Part of a small language model's weights: LayerNorm before each block, biases.
Each number is 128 + 32 x the weight over its row's rms, rounded and kept within 0 to 255. Layers, rows and columns count from 0. Numbers have three digits each. The size before them is the row's rms in percent of the matrix's.

# down: layer 4 MLP down (transposed), 1024x512, rms 0.0174, rows 728-827, columns 192-255
# up: layer 4 MLP up, 1024x512, rms 0.0217, rows 729-828, columns 192-255
down728 126:124102217100133113174118135170133127132091195144129116116095149149160138160182118115133101138109128138129159187084140118116122165148104154144199104099132183117143140114117131132177141207131181
up729 087:088136076143140100142117119119073134184114131177055146106110082123171099169102127115169120140217074130152178181154100128155154147112107097106105146147098152063171153120173115170178110130174118
down729 102:129075139161107097084121110132060103127149052116065195103134083136136117113153154134120119101092130103110097138173121127164098118180142127127085186167089152078123107108133123180192126152087107
up730 101:153142110122097129130096130149167183119080149133101115119148126125148108150124105124073090055119079094103098095116151155121194112105123116128140058118157103103145162182143151059178090131157175
down730 104:124122141185058119150158097138137155108107111099101096083135089088136089115150123141129110107159162117104159114146131133197051137126122110118119126119166085083085133189074114110091200119179170
up731 113:147115102129089106103082125080156187124120153145108106133092182112141048119146191126164158097171120056112080115072091125115133120121113125113099129075143081141173182115088129105175148148124154
down731 116:050150139098174126138147110042066100125140213104115104134123163118113156132087096116123075187105125126143158132149176105159180080173126114125194120145138122151116158157149135155075084142076146
up732 084:153143127092147136125159137155143109141132121098052091110086130081138152145086103161106141114207096204158188148188114132083175161094132101113119112120191126098151123083157103140138069105118135
down732 100:119110135145117102073158112160119082122190037063014155114097128118174123129079075141121115071104118172096131109127132045106093134155130199105149158130103091149129091100060152072143113065178153
up733 103:147159131136116153113102116075125162112137113123112069122055137146150071138119151128070099132160106099137109162153086115118113070096188166160121107146187165125134145129153145128148097121074118
down733 095:136116201154153100153174060112136121124147149137106150101150081105148139110127134083147049163090093137090113137082136086118144096156120132102124158095149159082147112170134117121047126120105116
up734 094:128141147144071094124193081083100138173166123158120140067139076123093178152154127127130118088182177156161101155131072145139133113134125077094128106155183156162118154091158172123108064165144108
down734 088:156155102079129064145053118144103106187135096163140089101173143165114081107106152151171125150126095183158186187161105119115106073168164120091153067196067157162120156114120069108140094098139165
up735 109:202130131146142155055122118122135104063165109128056107172143140104107157127110076106121119129104109165132137117115096142129167168083129120150100127155109121141140150123076144109162113130099124
down735 101:128152133113160121100114173118120078231124149149168136139139170151166167173107109101147129136137151109103171157152211112130120114109082099057093157153186077101096152085119081087145091198086121
up736 121:079083148166167112062123081078091109074125119092060162119170126134177094138173087064090137118096137117184071121090077143128163141117140120093113124152144140123190173126114157093146150188081097
down736 113:105165115053159071060101131146130105132093149137074130127172104117132141127117115158171136137157178135127167130062088128117149108143116211138155079140116131071103161129184117086120061153096165
up737 119:146109170130093080161100174195117192115106128189071147100130132060138113124087157127137179123116108138111152047074097145151089068080092055084135155120140151088163127097108112166173143171084161
down737 116:124113134119158073118164075103116124121149110158105148153109069104160142115098153103088154072119158169129092161127138112088127117122096081133166151166089127120172142144063128131163113101159165
up738 109:136103093099130154064093105131121128112137152104094141143161149108132116161043134098170114146150094142134151108068129081127196150116240209179128152155128130097115151114163135120089139135126105
down738 103:081105112160132116107139081162202124154163185151086125108135070047122113099163139055162138114114137117113149093174168132188174115142187144127123169138116157170164102098132128223146035137162135
up739 105:103146133175139096053162109105085143125185137150143121091149150152153123145120151174113097115098152142134171111124055131131117107108169106129093148163118131113143140077090116159106115189122072
down739 102:107234139113088152089096106157159121129074124119126101113108183106118109126099081119124096145170168162129179106090090103124159118112134119171174100119154067092143132149116082118095084073150127
up740 109:100051166122097136093122108122173135097077097075064133160084175134123106132128134117174166128077116143124181144126115138077104127110161136099116118093133104094144144184109161104143166201086100
down740 113:151117122130124124159090155092127101099158132153088139129101143182132117106118123105132142063095126123157131166105130152129114173113094131109091119132159169132125139165153132148126135141142159
up741 090:162139105126059112105143128113133145083168144090177075100110098102100098143123126112130183081200135092139128119098166143075082052127157165085155111121145136104110136173105188116165105116153149
down741 077:160113171182125125155073143129143113138107123147090146177176128094127157131123096182154085218093101123165119130136103171105080131147133105080125143145115068148119119157106048150120117078089151
up742 091:143115120132142124097088104085116107100191109125112127148152164106158133156106115165084174151211124205214088124167093196097143096089094099114108110131101153137188151020059127129096074160136114
down742 072:166073150149141100133168087156161154118139181052150154112138110096116145063083112111123106141105113117091160182120184116116162175126163119106138163130134125125156106180149141138164165102149167
up743 091:114100189119128151156101150077110139126126175108133106130128113161142116132118118074066129035137131131107108138154122101080134093151105105133186121176162147143168155174105126083144195183140146
down743 096:135120125178176144104137087092109170110110188152122196117131158105083205105185156097164193167112144098141120115116121129160151120114134138139122117079138067149093125128189142127129126154197083
up744 096:071085099160117125117109092134152156118124164106139133139121092076091157161129081121109071079172167216185139166142101141093129144125171130105100113101151112168111136140109179075095135133123066
down744 096:114131155110071159125156073117106213179115128100152079129150099101107130100107127129207197135163163188128118127126146073135177116123115165121145091113131108119120112059102088189121120135162128
up745 080:163130160163133115151095095120153158174138114086128166125053160109151135072082130134131156074197133114134081115082144138131103085058160117128162141134134139106150145137138136104136151128145129
down745 062:152185141114097133134152110187112071109120158126128157148190141121105099160142091116114073174119113118097145126131143090141133121189106162116111142116138168101094027129082119177135132089131168
up746 087:082134127096168098124156076118135125084153146137147081156180115117142148153134169103126146150086137127147092128077105161120169112097147110116130143065095163154123144153174144152102138114143094
down746 112:146137122150098102157104098126141118141140136109089104098092123131147094130066116147071102134105149113149146080127099141111140135094092142143112157117154140128163138106161066089158072103078129
up747 116:113123118131189116170154130141125133138126131171141122119108125155127138168111123105162124112128121186175123091089139186103142113124104132104153080127088174118164146113171199143202139147107083
down747 111:136193143083151154132071106090136189117174137098112132145085051097112121137111129091228144081181067157178092132108129125151077152118144126139152169210152138155123061161160161125135073144174175
up748 090:130140157166213140098163180152106101160120164140145138113069123104138119135155125151060134141097180100132129137105163127160164136131133099150062181142124093126131135060062105143166148139152122
down748 092:164136127128109084152106194093130109145129107135021149116096118135125121108119099146108112145143140095100157183131120130145135067158145181176142090160143147114129060143090052146145189077134141
up749 094:123162086084120103137162132125142097107212152158117140094124157098088127147114125134123157124151124123141130094101122199164093088109159168118161110145088139147161170076164098105177067162141111
down749 097:163121055115120131158129103153101106117165085078089151130152150120150151127130101115133123174070123120072153102137114086151207124167149121085141139129069100136158115075100089152104127149119192
up750 087:144137114158088150100109085112125177145188198182138103172101142072104122142108126131092142166166173136101102132148163128072153111101183160128134129115089151164126145080110119117119160132115154
down750 076:140101184150152177100077115108123128080145126134123162141158120064120119121112104162138113087144135086083150117158112096115126138222136165129169106118082153153079113153079128135161150071135135
up751 110:112128153131114159139125115087149156055161203088161113110132156086143085150135098154143080188179151121147136064186081128168177147147177120131131155191135118154155154089110190078169111141108075
down751 116:092165182079125134093143145124082105179115062163101149116085070122120162098102111122106121139081115133123168144109140177133085115142133117047134074140112175083134124134132045190080167160134102
up752 090:103191167188149120138130150093137103102089089144103106054187110135116158164097096102155114102095088200130104123120129159093124135081116151142095094150131121062166165161128121118119096123068115
down752 083:152122129092117080172163124136076123126098078097138107110115100151115080101098163167140209135116146138130172124102122107150100095169171148155163127133091152141112080114076100092094105158076139
up753 075:115107111113150119113155180130129114174108168136110185076183111172149145171069115135121177069167079128110141142084122199125105139120067063133112185122093098133158157118114099133188090161166155
down753 089:099116091154131153067098093102091143110127053126101109125167166115165176102171108119118110108186143099071149101195141155127105119131104193135090135141128139119108169178110112086152120098120121
up754 126:121128107184201072082152164147163129092178123128146091128153113091129097181124137082110082126103056143100159173127122125056166113108161146073116070130141150125154144169191184106146106116103123
down754 144:174147169161096137158142122066170169114101155104128098163131085144072101168145137166093118152147141153157144106147067136137131163122157123099158061146144098161134156133148123064077060117173142
up755 095:107187120158156150133121105095105139133121089160148094146101100138137091151146116101142105047121149131136123158102146100135110145122103092126126149141199117103171166089164145115181152105132116
down755 099:149114147099084139118131193116094155190160151146213167125127132128091149125156160105111105125126094158156159108114110193148101108143165137193128100104150201152114109138149089082115138171157098
up756 098:112149118164098074111079152142115167121157096158064141103155152124120112153098098132133130099153067093185172135086088213135164138111158142176135084145140137070117165124111137061180128143056076
down756 097:212120094137116099130155106064194108147133129193169176176136163062087124202106138130146117111140123066106144091115101139154124184134183111148112149146165162157116104130146183068122150149128142
up757 079:215173121075106128126150138176106172126183138148134049105111124073154118139111149124106142057137168091078106129157150121135124115129085074064151134101102112179121132098142108114119106128131169
down757 101:095098173107149095116080105165137099142124092128059179134197144073145067091200144122112121108140100110119044106124105086129137143149110180144165155121162111086076103140035159097093158129163072
up758 098:112159112102135094127149087163105123168128099133138100159116176154164178142127203094156139147102106181092103152105165137076140094114117104066124171149133107049138137180119160130134063194068098
down758 088:145113143139145119104113139094101159156120153098120088116087135063140176138065035123094142082169127144119130109054115124145110101158090127122113076230198119197147115093154090113129073095139153
up759 105:202189093149136162103141123078129139100126127134081158128107161140156225133076069111118154166147122140146146144182141088103104153119184153078153087107130118168121149155143109125147109103166092
down759 083:155105099086149156115167110095137131113158203155146084144111124089111114102118131129099179152178108152149076118144079119157168145194119067169136138133078134180134071063110098124093165139175111
up760 102:125097096122184155124162146140145136181150153129060070133114194119158181152098097138123136079184130186172115095110117178121174206112160107081164164102115174196167138071117147121152088123123078
down760 084:139107172116132132187126123140113141101080169134179165166131097112141094132169044095104120133135122178094161178150133177160082136148124091092092136125141181137088056124141134097104102133134143
up761 100:116125089187135107107071136086115155118113130143099144104111166136123141149082161152131147119177093135176130105086130201151106135074148120175110096091221122082113108149141184089146137167139083
down761 098:081127133145094134079146143111118153099147138069223121115179113154143084121137137137124120126150155146119140028212168169113124098152087147125177194153131083170147135115186098143150113183091150
up762 112:121184151163118138127127115170099118090126112116106109118091147101154160111101113155120097127131099166138125130138077074163157133125188113149143157182166156074161139089136164092141072146090085
down762 098:148159125136176128177148084139105206077121126152124121133132081157131137118150158158168161162093135131129138120143125108110122145110152134111188139134152111132118146165098142092145029104097103
up763 081:112115187123137102148091122146158153124164135141052135152118192103151143131130095104116080133111130136140099056137116116082158105143228141116124103146136199122149191119113134092130090151096104
down763 110:115115146143134042138085105132157112088177121139063150124117186105191109132113087145135096077105121139142124116151120124080154139174166128128146106195173098092149148109132149090183097146110105
up764 111:190143114129084119172089144140125198135149137173127128091091159121077079132089138077083154117131132067161105140127148144140182082086134145100111063145196153144191164185160154082205122140169170
down764 103:142122156111144158113077075088138118121115129119091127122106170136128101151115160077129152106174145146165150170082137155113120154081125094148105145111182131075123138097155140101110154109117128
up765 083:118117152146113102138108122118172113108070118087107197114089128087172131089084057140169167153151127090098121119100138099132168201104147157142116092181148140141183154126111114163165151117171106
down765 064:150165070128176135156179086148053152136133180128136116130117092139108126194126102080066173133140136172097116175131181112086148094209141117074113119133171111125114058160140094138084149166124151
up766 107:122155117086124122125084126127149169175134134075110103109093146112135166127088126114117125124144143163132154182114177122124150086132138125106123138149153123081107177141151133121111144117100124
down766 103:142125132138156144179163078225174123143135164089124110033123146146064094121121151157205098167118136092154149147139083149117171201189125111095122166179182135177119137118150094144130129125084129
up767 115:105219125158097143185134067173178104138115118144075113137156163129131167124089111184144131144184117221144153118153118144117118146136108111132139106153123137101169148152139126127159132177116072
down767 100:139087161100137139117104125115102062108116138076075178095130085130073099133087163092152096089109216140110153047142158132094098110148143210071067077164136118119128098094159081171160102150143151
up768 099:118161157144155103177061146114170150123093177132116151191126157140215119145054183135081102139187114081157082127109186145058112104097153109137123156103148243099154158191107133089102187133126150
down768 103:097120158153057183119137119101102137140136104069079153097073100170101141125152104128109129154079129154090109116136082089162089124168134139118160113124084035092109119112118146147129128094130131
up769 097:136176144193060126112141123138115149146169123149123078141129109096089079128124100147111081159156114109148120099125084096155100157085156146137119085113173119122107152105143159074188080145160103
down769 100:101140137099083133083026142114080123136133102166120142115106169115134097142097112130149112164067135146139132149115165096146153084126117138050162124132074134156138135110123148150142208171127105
up770 098:117094108101180134094101191129193124141158104108148154124042117124108211143091064172133099103158121180116148213146135144076185161124230114111089154132096160153179165093117166141152078144110132
down770 096:120163164179123107082132142120153155148156174145178138128152097123126145128141129110167175135147136113151160092084143156155111119115106088094177090107098186149133147095106094082077137134143120
up771 091:134187061191159099113148099167141129181112042151066159081082129151162085145055176090151139141131144154088069105098114120150150095129118126153177120108143171139147152191146127088194153218105091
down771 075:121121173130116159101062157120091125169105139122155107146158081103093105138125077164107157152148103160166130131131105167118140156101095101128075132092133092158169080066097126140114155068153108
up772 099:136125121161091055148117113147124113133095120167101130106114192151161143126078097133111125202141175194197174108126133171128097176076109124134142147151104136135181143086187098092137110211114086
down772 106:104110108166115142145117159181146163165135129121130134087115114109125106153131171122179178125124148098108120064155069107102086065146113170112127150161135079113108121101144203171208164160122153
up773 100:101124163191138074114111133068143142118146077136171128143165167056149127104092155126177150132115103152104155141095098101157078152131143185156158113139141178095157134101079154130124128122096114
down773 082:182114091087167105112114181175112132094113154162069145130121150190120138117097111133186127122101172179121142113137176093142150108151074088118124153159129141139087110179161157087156105127114091
up774 114:186172177152100105134101136165119164130150138174129097151099193147140096115110162098089168109114105073111080110065187157131043095102167112098086159153160132103192165157135191090165113174109166
down774 106:110159177102158103149067122143115135198139116090064121149140137133154139104131173154119171083080137087159056063155119146133120148126095145100174120155120101176122130146129161109090118117162169
up775 090:074116143115132121067129124125151118182103099135080111120157120136197144165118113091144124064075154195130163114079136160126077117143133078148144173151107108153124119141116145127178132107105149
down775 096:092127129159144172144127128113077181170111150026200131083121127168144131094145160099125139188216182137137097136133196116158107122109137114158130128143199127147161102108173135138079133186094071
up776 107:145091104114092112101141110129132157049148167106125109182116182129195121144134162121140151163088135114172136125101126177150102165102137151117200142116087119116203158118135154141103144134093175
down776 113:070110131103110181134078173119090123086096109127202146076129133132089140138121144149156142091140126138079171170161143111103069066138137167088147138127150100141121109111195120133138168143073110
up777 113:138133057152188142151085057015127218132171157144205129136068156103145093160121188130099172141163142121172110155093095101126145174122191201172160132172169130203131161095164140118101141122092127
down777 119:092115161146148084146121145162121068129158133113043157141128125125102200131141095104149116110156138125129111094166093189198085106090117083163158095194135171047132092153091084160142137156100103
up778 131:139158105103061115115166104162094171090129135119111153085135103101092123146106147092076116140075053133109144139180100115094138125129146129114122114172096160134174181140120132128167153143082164
down778 139:106108175084144159136133133085148167128165100126165109110146089122092064115112143154094112123188100103111126195145153128074146089148112160124133119161182119146123118108162098171105083164080111
up779 102:103123122104144136067122108134133103140146086108025139124166118121151207152094071139156144074110083200131176123115129102097076173097100093131169170116098167093144134076179156101132163184018105
down779 115:147077123169162121176146144103153076139105147117113113138139137145098073166138181103112133172144165160155123159107089142143090118165083177159161100107174051103121117116139128125123073108133153
up780 087:103125123170171074073108182136180128057141096155101085149133158084154111171117105086118115121149124129125180116104145092109106164108132101135113159098133100122115137132102105085179096135154160
down780 096:103128098164137116104146097130150137146096106111085138084142085166104082123131108121103129129183184115091166119121154072157117119141101143135117123111143139124176143175144098098102135135255106
up781 091:155190134169147137138109153163149191140108138108189136147136044102145099141097182115121104012130079136154113147128143102066105117123119115116105058084205168131117161184131192152141145127127183
down781 100:178069125192130154087100187114088091094129152100100152121163134139103118138107157201099151168136127104087161066130161118157107115186150178094180126125123060131094166140113134123177114099117153
up782 090:154098114121092074156122136130100147166109135174124090076110117173153098184105163134096199126150117115154105165089184244153162137110129095137134101062099173159125125088140134096128139143158108
down782 098:123195122099186165152102142154086162091143150103122170168123132069105068111149111143119097163103113093158106120100089117105153144109124168142184144136150127133072123146139102098177131096103137
up783 086:153176161191140074178050185114124080108104089205200133096118145147187158127134149161103095145126112150173170109139148156128114121037120135140116109133149224144156171118162137089189102173134145
down783 099:095076170120134113071059161168136097127193082095095180147114152126153122122151111118138104144101139132130131111111096118121165149187111139124113136106150098065146107107097097124201131098079129
up784 084:096189161129134161120164111172121128079139114105142103136159048105131110137118094088159106099093083143110152179102150081035122090119160156129098072119096116138112150247130109137082149098136115
down784 097:160109117101160161100114120111092154152142127032126171123125140136163142104142192150102143131161167110174086078177146160120151118100146117154127096133177136134151148106182126162087170119085141
up785 107:113158142110121137162187114116168145145126110157092102142134179102166173127138111083152107178086139156148112153107082146103102091132127087134147096119175118102185168151118132114137105154139147
down785 108:106152107165147162064116154124104160156095118117136114115100126142151166137073126093137125126124110096169144130098158126112093096055103090084088161129141104127107110127163114145201117130119147
up786 102:161116143188122107125085199133134150110095123175073094151114164127136143156148108155104127126106171087127155115143099127125124117132145158128130094144120094127125146163072114064181044145206157
down786 098:149106150174112109113210107153165179121093135102083147079146110173126115087173144114095109147091205159091252097061142170168113052124080114219120139123132114088093127090091082105133215147199104
up787 097:096091190111134104138179096125113133098204229164146149168090168150153131126203054126140109151113153096146073076133166131155139132153241113130049147140102071170130163173134136095123135194132103
down787 073:176144176120086141099112223170122086145117119087136126162168157081161076116126130138076119106073129116127121127130126136095139160188130113095159104144102127079106111092099113150094151103080187
up788 122:148111121182079085154087121080135135093151125151127099108114130113155157102127136141101143123106136077190096083170079113125150087136131134127104099123144127156088158125124135062102133174104139
down788 105:137072141092141114139154125106087109130104158117118148093148124141144086136096109114098123123130205143181197110184166146166183088168130128146112147123131124097189096199132179145131135113111107
up789 087:080148096142067140112149113138114188083176143174073128133173103094123111162147137091125127043137157142067108188156143135123079140136149147133085149130142078146131135141103143113093129198140137
down789 077:160086176156162130129127111141122176099130102169080133100154124122127112103111132161098096079128141140116074185090143133082118142174094034136082158104166081087125104109142120129137164132086080
up790 105:169091115083221086163190112147208096167077151120154058157127088111185124193093126112123108122147156115099149143191197169078154097128146130109112155082124118107127129166195132141153098134168156
down790 107:105155075134065140171114098197115202094172132112145149175120135128192087097123137208137149121200077163125132175131104116085178177127126122135161165142174066110136167120158173159151103099154120
up791 128:181147077205107115119137088090129137139122109149125126161118168089143136182126143097145138138145118146137118081125093118164129155103123180117166152118099112203149151122149153091193116115115122
down791 134:131079059091142109148128085128115133154137160114175092111155172163166110154131143129161132071078152118160152127099173159120156169119162108067151160072157104158087126163132104109114117098117102
up792 102:098077140082148142071158089144115136085173139099142115118192175136114163128091121139123107148094061192178137109151112162057149143117174078137083131121071133137134155121139156158123129169129114
down792 093:160048172089101170099109125080178131120156152100084115147159130154126123092168155197129144091081080148119124128052095143111110159136130084095099132102161128166142092141108163152063139085132158
up793 092:117128125125166080153097118097184132142090140116144084158126132100180161111106159121191111154183154126126121164108113127076118162091150106134171081129121128149146165133123113069083114128134122
down793 079:155160101108115142147139115154113170155163148129112114118159103159154119135152150073148091134165113120114130164144137163088186064105107093137116148142119093120150058137121110145163095104182112
up794 092:143166173175081068132066137130147139154114170230065108111098154136183088172093121126094138107107119108111166120059162112119082108119116113115117126128229086072099139188104141048140121116153104
down794 099:071089161191093074121117142170151171149113110142131176145071106091143125150159077135140137128102151110115150080095120115151131143144140148115150076118124071144113168081125134115096062130087141
up795 099:121111089188133068148090118090129159108114117102133073126107154134149059129064191138129113156176117158177082150159093122096174117087127129128134049154193151099146171088165124058153067127172172
down795 094:113132178100128101135059096178136106093157170067124145115142104141124052079112169137104125110134114043100138128129094077178110158143102127188161153141126098105152165125085157150104099158062128
up796 080:123143053089169130124119089128159183110161132135203091235111120047130105162086177098161140126162108144113148136098135088104091101134178116078153115101121091163127135157148196147102185109142145
down796 079:073037107097197103107141120134094121070112107075098148048074157160166105162137063114173147084096123116149119165119089120114144177151120190158108132145116104098132171074094108101139131117110111
up797 093:110102136152207149137169109177122129131179168098107100128110129122126148149159136098103112156109122163124101072169047148089167106098145105116091126126186102117168156113140156104139076178090133
down797 075:086151144149128137159106112162111181130140116168102135138109184163137119105115095063098078135112152121138098110125141174134127153080155142114139085141161166107193100082157129104120112142165107
up798 088:170094087099157097139154169129167152164133113162125092164094075112174099181132158124128113079100136099080139149121106155104088129099153086131059173137118100136135142150142136139134107128132167
down798 095:102102098119086125108086075134138091110130067070154156097064129131145181114134115104143134137084157073152119096185122084105095155131149184104068158130192097150048135157130099157144152144162110
up799 116:068136109127100094136150051100157197070148220122159142177146085097121111130150142093112103114082147123172080174134171130122124121132163099055132138108137113130169167170126197119129172153063129
down799 105:138099111140120101105163144151140109096123117119121135167198114107153148109091106151148122115123155132107140128134094106119146127134094116100107182155074144152193158097146156073145096124127092
up800 102:154121138101134131078133125086115124073155153146121152169053245086157141131153157161168181198161133129175068088160127128140116165075092151085149104085140092144106141122134166103126141181102171
down800 110:057134091120118074140111162115114202120134118090162144085138152174138139130155115129098070112134070157090162125128166124074093102181109181205108125118156144181143090159125106083091187128127116
up801 112:167097155105161132062137175116148094140175092161132115103098111109140169126111141154145108122089153157117129109171118105094113095135136141078131144146162149181163149103077121154173134159116103
down801 110:166180085126094125120095140130146160128140090166084176194149112125188193089095107166145117153143154093148151151132140112088138178155122099148169131069126159160123149074117061157111106151154156
up802 082:135085157103194120144059184089131164156093144102142132135098123071117193132143129116119146142090129118165124139142154190103074067137167132083093060149168140107109153170112136086098159114113121
down802 091:133086135129182176117146157120088155161099174109173133069113100139150124153160140117136118146168151139121147138110121111146143106156117129152110144114144145184122128114132122131122138158085141
up803 101:145146101095120184122148145174186132137186145103157090136098127078131134143043129164139134077192115137140146099174100121112159114109121139104086120159157142133167166138153123144116114176119138
down803 104:102141188147107158118117092114136111087119134167095174203116045106106065156161083113094103151089080078104133101104104154163104123126135126116137087150103131073076120141143108091137149133167166
up804 087:121105163193108103121097170107152210126097098139138091123132080135130131144151145118124109060142085090127110182113091082091134119136112127108161150127147058123130144168097108093146169156130145
down804 075:138111097106077192082137123136126133124121147087159142096095122183114101086165122169124103169118130127116129140101132051091122144157148175154134123168173010127060108092079108117103119043159119
up805 114:102140114050165101139146093101116102128146162173134108110127088125180190173138117138142075071098122128145181133070173156053155165093162134141118153081134156133117174132119168129161140131156121
down805 108:141161145127077160051113163132132189113116147124106107097175120131150180144080090087119060071129139142097155129166164092102172176161131089122081198117137140176138092138093169111123150106173140
up806 123:136059163065174119095136116123111084118140177173146108160109135155126217130090118099105134129125108149152147139087162151064186209136186103102172164140136166136185146113091160147114182159085121
down806 114:128083153152145066108073084091105184087162116149143154189152175106116137174165107191071109109149134133133098107103168126136127120129096095086087139094103149160134084137168140121081147178149114
up807 095:098116165178121140174105112110106153083138150143152101146108122103151111141149117150082128154139156138198115083130108106111145131149138197102094111147157123168090155150120096122167097103157108
down807 098:167133146139162119089131119158076131096097150150106119137143088177118188106092147103148157100084094122122164139076126108151075180116076084154073178120112129129131105208149122138094119143101141
up808 112:074136163159141093165162145134146134151138140104091092129105117135162114145105074122119059093096099069174033168171152130057137133138120103126106080115161133145055161189112116075162138121125114
down808 115:149146099073080135146104165137103151168157125107134154089197181131134098135160186103114191131157124136093150110107129096130135096178166135074158129132133150129142121121120155181117114111134105
up809 101:157133145158093077152115125174205150163117156081163112137105105159152157119128151111129161105189059114090117133121165191094128107148149101096152120129198147075155122166143187093098140132189224
down809 109:091114127143113153093121093182146153123140098111042088140176106122155158099115103155161131116099137129057077092116116112093117204184094172169168117160145116088136155097079155200160108095125169
up810 101:147116153155104162020089189103120180111169140176155107205161125056105149125137138151150158151159073187110120132112107090133074146110128108116123154152119121154132115088122116112159074105091103
down810 107:141151079144086104165102079127141174092134131113134181059115142202105111102163172146142126159124130174158164082110107117103107096163107162114155118127215153063122122169161089125162126094083100
up811 082:203117066105147170110145115104132121095134138153146113105169128148164099108081121143154181111120149170133164149136122090064163126113155152099154130128173151117133155111136133142156159099103126
down811 085:137143098114191117181148140066083141139043176114114118120100080137089131109126169097203160183162147107163165171107167143154122107153126141139054145138143141147164122131056067134153149137122121
up812 113:110094163090182130077176089139099089157148122177176075202149117121148190120122182112181169082073070112186077160135157160078144093128140170164146103100098116127126145121110162146074202114128194
down812 101:143129157089072090155108083188156133116112114146108147114143085190127119138120088093139131144108139097113144106064121148097123141129149168155152125178162158153185083111096124120098145153120080
up813 114:114107077171127121105136150122120164111212201111142153130113162073116098139108167164088201164159103090150190147162110092133129152076177152160145112148170127131124138102171120138118106155043105
down813 104:143167113085112147174126084136171080097155169108165115153149176116161123163111223127083146123060151199132126131151097146123179114130109082158109133116155118080137102142171200152131146108149103
up814 101:111133126048173117097149052096114142141126145130127081220132152109165152168069158137192164222120143141163087152052099127136090121112146107120147152109161086112134135114157173168112143121128072
down814 109:105152143080109089167157159121138112126148139124130106137107143118116142158129096119134070082095081118085157119149132130118135128119132149183134122152140152105112151157116110087120109093152183
up815 083:216157149144163109160148130138148146129200151149166085157121115096173084211145147062138096083111099138119151126137167121050158151144158074123164144125162156120183173100108161085142097108081149
down815 084:149062165089182130126102087127114081131089098083138144089120141158133144162039142140144144159106130150167101152132134133133125102218148139138139068111132136091151108151151109150105173150129122
up816 097:146167144113163049146117067118171096127168126208118051190074151096118176150084170154112097145115164141176101147095130144151091161112108160120149094139201059185129126168149115095149110159148075
down816 093:124098153123133150132105119077158110118164148099070103117140140143100125147152154121156141109127109134131126171107080136134088083111148044111169167144141143096163124101174148166144069131083109
up817 080:073090172091081119090145092082151097095155146117061132166121124119084078158122151141059116134110045128124135094099161177100165122120138143059078118143138116170191134126113165113144142119089134
down817 090:129110162137134150177176119122115106089068126124164133054134104182065139154124088118136166151149197121089135158206115065164116148188095157164113116118159106138068167138133096194091112130154060
up818 088:145077157168179087138102174159147156124144103137110152155077170117128184108125074123183128136138177153167149130116128091110066136137169094105153097131107133104083125149064144066179085178128119
down818 086:176094125137116083128168114121080135106074168123139105049159077139098060129116134132137150158149104142116154165113134124162200062144127157141113152112156100137155118160132095149118196169198118
up819 112:133102114120129106083111085075171124097141056163067103174161160134132153138067169103182173112109149137097120069046146135126125173090113155105139174125120101089186122152208123149087154173087125
down819 118:052111142086169111148125192106072063172128133135120148165076161161056108121123161093092145097159132153118193110120169126047169133134077117096129106118105170165110127077114128131129103140117178
up820 103:129082126104114132095144137181142145079114151169100123122170215079148170149149154140162158194076136119094143088119059120127129117136138161146156134148142105129153131105118145133149143125059113
down820 110:084103134119161129166148074111097094167154145124126131159172184075089113138131234154117104168094106127123129112109144156142135188101120111110133155072073116131143120155117063158129085103148120
up821 110:088148091097096135110206128139111113112169175116141146106153137106133165159115068093095114134121108131183147138196129145117161087126182101094085110159038171131153170114174102154183105141091094
down821 109:105079193105105126087071130103153142123076108115062111163109107113115165128157162124103147127175131082164092149157141162139091178131077124123155123185133092216128120223106134149136154123206123
up822 084:158159163169117100139026200081159127159092106147131135091122136127102141152135110146114155130127142085159190100118141214131168121088139165180152081096187118150086183199065146042151138101117190
down822 091:130133134183071162126084142109111146092170115133083144134117073100106097069183132159083120136116106099087113073127086121156151166182129168145139113100179148114139136106115176105148184113142120
up823 096:079128115094130131118151106103100158110147148126137026156143087033143145145156132224134120112197077186181118145159045131129127160115117089111075158116125114142120146080175167180134163154066131
down823 106:149117114125112097149149128153109118093145139081067113114076102126140089160104149098105088123118064040100124089182127121210135065128125140130095084087134151143114127174143122077124126069164155
up824 086:166177143140164106144102167120161106187234153213150125089128157109152103125130101152053155109110122131159133126112138238156151172117088114121134097141080166138155138077132089160223158154076121
down824 092:129107117159110170134143108124089131134151083093082108087125148107147174140127164140104128091123114173065114101079154136169127143128087125104175114113113100137099113140135082126154143104115145
up825 082:119124143171130128116072199090171211176084115210164125158137174100099115116146149140095115102139115121163134127115102163145095137113114087107144091104153095112102134121116145047128141133161152
down825 094:114155121164090093111109142118126129068150044131122164119141092154159098097185094158140153109111119127054112079103119096156101166154152150130146120107124073166115087104052093140176119133104143
up826 084:158122169126168024156073168165131059129087118229117145173112141124145143169152137106124136138054069114118147183081174210086058116064116103151121172104122125091138131150116121058158155179065144
down826 099:116151135089156077128145100113106100112115063099135117126161117150183188114109181133175152119096124140058181113114209110111134113130124121151120109162112090152122049136085131099139201139127111
up827 088:123156206194089122153022155124142157104069194170106185142132175143141112125148126147156112210048090099155136160117157180135107127130172141127135094124142141090133193144106137075075211163138137
down827 095:126130199153089090148097144118097134117141071141170131138123144153136150093201129137129058167096133087082158149101143104122149140138168169176174129101067166088093116135087137109117136143144114
up828 088:113143159115118134128110141085141137135166179112109135146131163128132113147120173147122120070188096119186112083102116152095103105129119080093143100081176137149103141143137190068063104166181164